config.toml
num_attention_heads = 3
norm_eps = 1e-05
rope_theta = 10000.0
bias = "none"
parallel_block = false
init_std_qkv = 0.0442
lr_mult_up = 0.848
beta1 = 0.95
lr_head = 0.00543
max_seq_len = 256
doc_mask = true
train_tokens = 96620000
max_steps = 8286
Each number is 50 + 12 x the weight over the matrix's rms, rounded and kept within 0 to 99. Layers, rows and columns count from 0.

# gate: layer 6 MLP gate, 320x128, rms 0.0749, rows 293-299, columns 64-127
# up: layer 6 MLP up, 320x128, rms 0.0767, rows 293-299, columns 64-127
# down: layer 6 MLP down (transposed), 320x128, rms 0.0733, rows 293-299, columns 64-127
gate293:56 63 37 58 43 64 33 60 57 60 57 33 43 49 38 30 37 74 55 58 40 66 63 34 51 55 56 50 54 65 33 43 53 27 50 63 45 56 44 66 53 59 37 47 30 44 29 51 48 56 60 40 49 59 49 64 43 50 62 53 48 45 46 64
up293:51 51 47 47 36 54 38 61 42 75 53 40 50 37 34 46 70 52 50 47 47 59 61 54 32 54 43 61 50 65 44 41 55 55 53 60 47 40 54 73 65 45 31 40 23 48 54 63 43 58 60 62 49 67 24 45 51 41 46 41 50 59 57 53
down293:60 45 45 40 66 37 76 47 59 46 54 37 48 58 54 46 32 50 61 64 40 71 54 38 55 56 52 63 43 29 54 56 45 41 53 47 41 56 68 56 51 58 84 58 52 56 64 44 58 42 50 50 53 43 49 43 41 71 43 48 61 49 43 46
gate294:52 51 78 41 49 40 46 45 41 52 58 38 46 65 49 72 49 61 50 54 42 26 53 42 50 70 54 64 46 42 69 41 82 39 51 19 30 27 18 58 35 50 72 37 58 50 48 61 47 46 39 54 82 46 70 44 46 30 48 56 65 51 61 68
up294:26 57 38 65 47 61 69 58 62 54 43 61 47 41 36 28 44 51 61 62 29 44 46 60 47 48 53 23 38 45 49 32 52 48 58 51 69 41 63 67 38 45 46 29 55 58 55 38 51 65 59 64 40 60 35 46 41 54 42 57 35 71 14 46
down294:57 43 78 42 66 69 38 37 44 32 65 19 61 53 45 40 49 39 25 53 78 37 42 52 57 40 59 61 52 42 53 50 48 65 54 46 25 54 51 41 54 75 32 66 43 40 37 47 27 70 49 53 65 51 49 36 60 52 64 33 78 62 58 45
gate295:38 53 58 26 41 37 45 45 53 25 56 35 60 53 36 52 79 70 44 48 54 63 52 43 64 63 57 58 58 54 50 42 37 63 49 85 55 41 80 56 72 52 25 50 52 47 51 38 42 47 75 44 38 35 62 49 53 56 59 64 57 65 44 65
up295:45 56 54 36 49 49 58 41 56 49 50 51 38 33 61 65 57 63 49 53 44 59 65 28 30 49 36 48 30 54 51 33 42 39 47 38 46 41 72 65 40 41 47 64 34 36 55 42 35 47 62 54 31 68 44 43 65 64 45 71 61 39 19 37
down295:54 65 36 44 53 68 73 57 71 36 68 39 47 53 50 68 69 60 44 45 57 52 52 57 35 45 43 39 33 48 51 60 50 46 68 47 51 54 53 58 59 63 56 65 82 61 68 40 79 46 41 64 78 22 47 40 37 35 49 72 64 68 42 35
gate296:36 46 43 50 51 40 35 74 39 53 52 34 45 61 57 64 44 69 67 81 31 65 76 92 41 63 50 54 22 29 44 51 53 24 40 57 47 43 45 35 39 29 44 66 38 52 40 70 53 36 71 37 49 53 70 63 59 50 61 53 63 33 83 34
up296:53 42 55 39 45 49 60 33 40 61 40 63 52 26 43 38 52 52 47 60 74 28 47 38 65 57 43 64 68 41 56 33 44 41 51 72 51 61 48 45 52 66 53 43 39 53 67 34 53 36 45 67 33 42 34 49 65 51 58 21 61 33 56 43
down296:54 46 63 43 53 61 45 53 54 24 58 64 71 51 68 41 56 21 63 64 62 56 52 46 46 29 47 55 31 49 33 49 50 53 52 19 64 55 56 47 47 55 66 72 12 38 52 20 47 62 51 25 55 40 37 62 55 49 50 36 29 45 66 50
gate297:56 50 50 35 57 60 46 47 36 41 54 80 66 49 68 50 44 42 61 71 40 65 57 61 59 56 26 48 70 60 39 65 59 65 23 51 50 52 57 68 38 22 36 39 61 52 58 67 65 56 43 43 35 55 41 46 40 41 35 39 57 71 54 23
up297:54 36 45 43 35 54 41 59 50 37 36 63 66 41 72 32 53 54 56 70 64 33 43 43 59 46 58 57 51 64 42 71 37 39 57 09 65 69 44 60 46 43 51 52 50 51 71 66 66 78 53 31 54 57 56 39 64 45 57 42 46 40 38 44
down297:39 50 37 57 44 53 64 42 42 74 80 21 38 51 40 45 60 68 46 59 34 40 50 46 48 55 40 41 44 44 51 80 48 64 56 59 35 37 42 56 39 45 36 44 59 56 40 37 55 39 56 45 42 66 30 56 54 47 46 56 30 68 65 50
gate298:45 64 55 42 39 65 34 56 44 59 36 57 45 42 39 62 49 67 51 49 54 25 84 57 59 49 70 51 46 58 52 53 45 39 49 43 24 32 43 35 32 56 43 62 35 63 46 55 56 59 69 46 55 33 62 61 57 51 56 47 40 28 86 47
up298:64 47 53 76 46 45 44 41 38 48 26 40 30 76 39 58 26 55 74 29 63 45 81 39 16 35 33 53 31 53 60 79 53 27 37 30 59 41 41 58 40 47 55 50 55 46 45 52 63 46 64 49 57 42 36 27 73 44 48 37 67 32 54 76
down298:58 46 55 37 49 87 44 55 63 78 39 51 28 56 54 65 54 69 40 53 40 61 66 65 60 24 45 71 28 54 32 31 46 27 66 66 50 48 29 29 45 83 55 76 49 58 61 43 64 49 62 57 62 31 42 40 51 14 64 45 33 32 52 48
gate299:55 66 52 63 54 49 52 37 52 65 59 64 46 47 33 58 73 53 44 69 45 55 58 42 49 49 59 65 42 45 54 47 61 61 75 39 73 60 35 52 53 77 39 55 55 44 36 51 69 48 45 55 37 40 61 37 52 45 38 49 30 42 61 27
up299:44 23 48 36 52 55 64 27 51 41 51 56 47 35 54 45 42 53 74 62 29 61 42 51 47 35 41 43 38 33 34 44 55 53 31 33 56 42 71 68 67 51 52 45 47 48 60 51 49 30 60 56 77 67 43 51 58 47 46 50 67 52 61 81
down299:53 67 47 35 51 52 44 66 52 51 60 39 43 74 49 50 37 48 59 57 57 54 43 52 48 51 56 48 62 26 46 33 46 49 57 36 56 40 40 57 39 52 51 59 39 56 63 53 61 52 45 63 37 46 37 93 55 55 53 50 50 62 44 63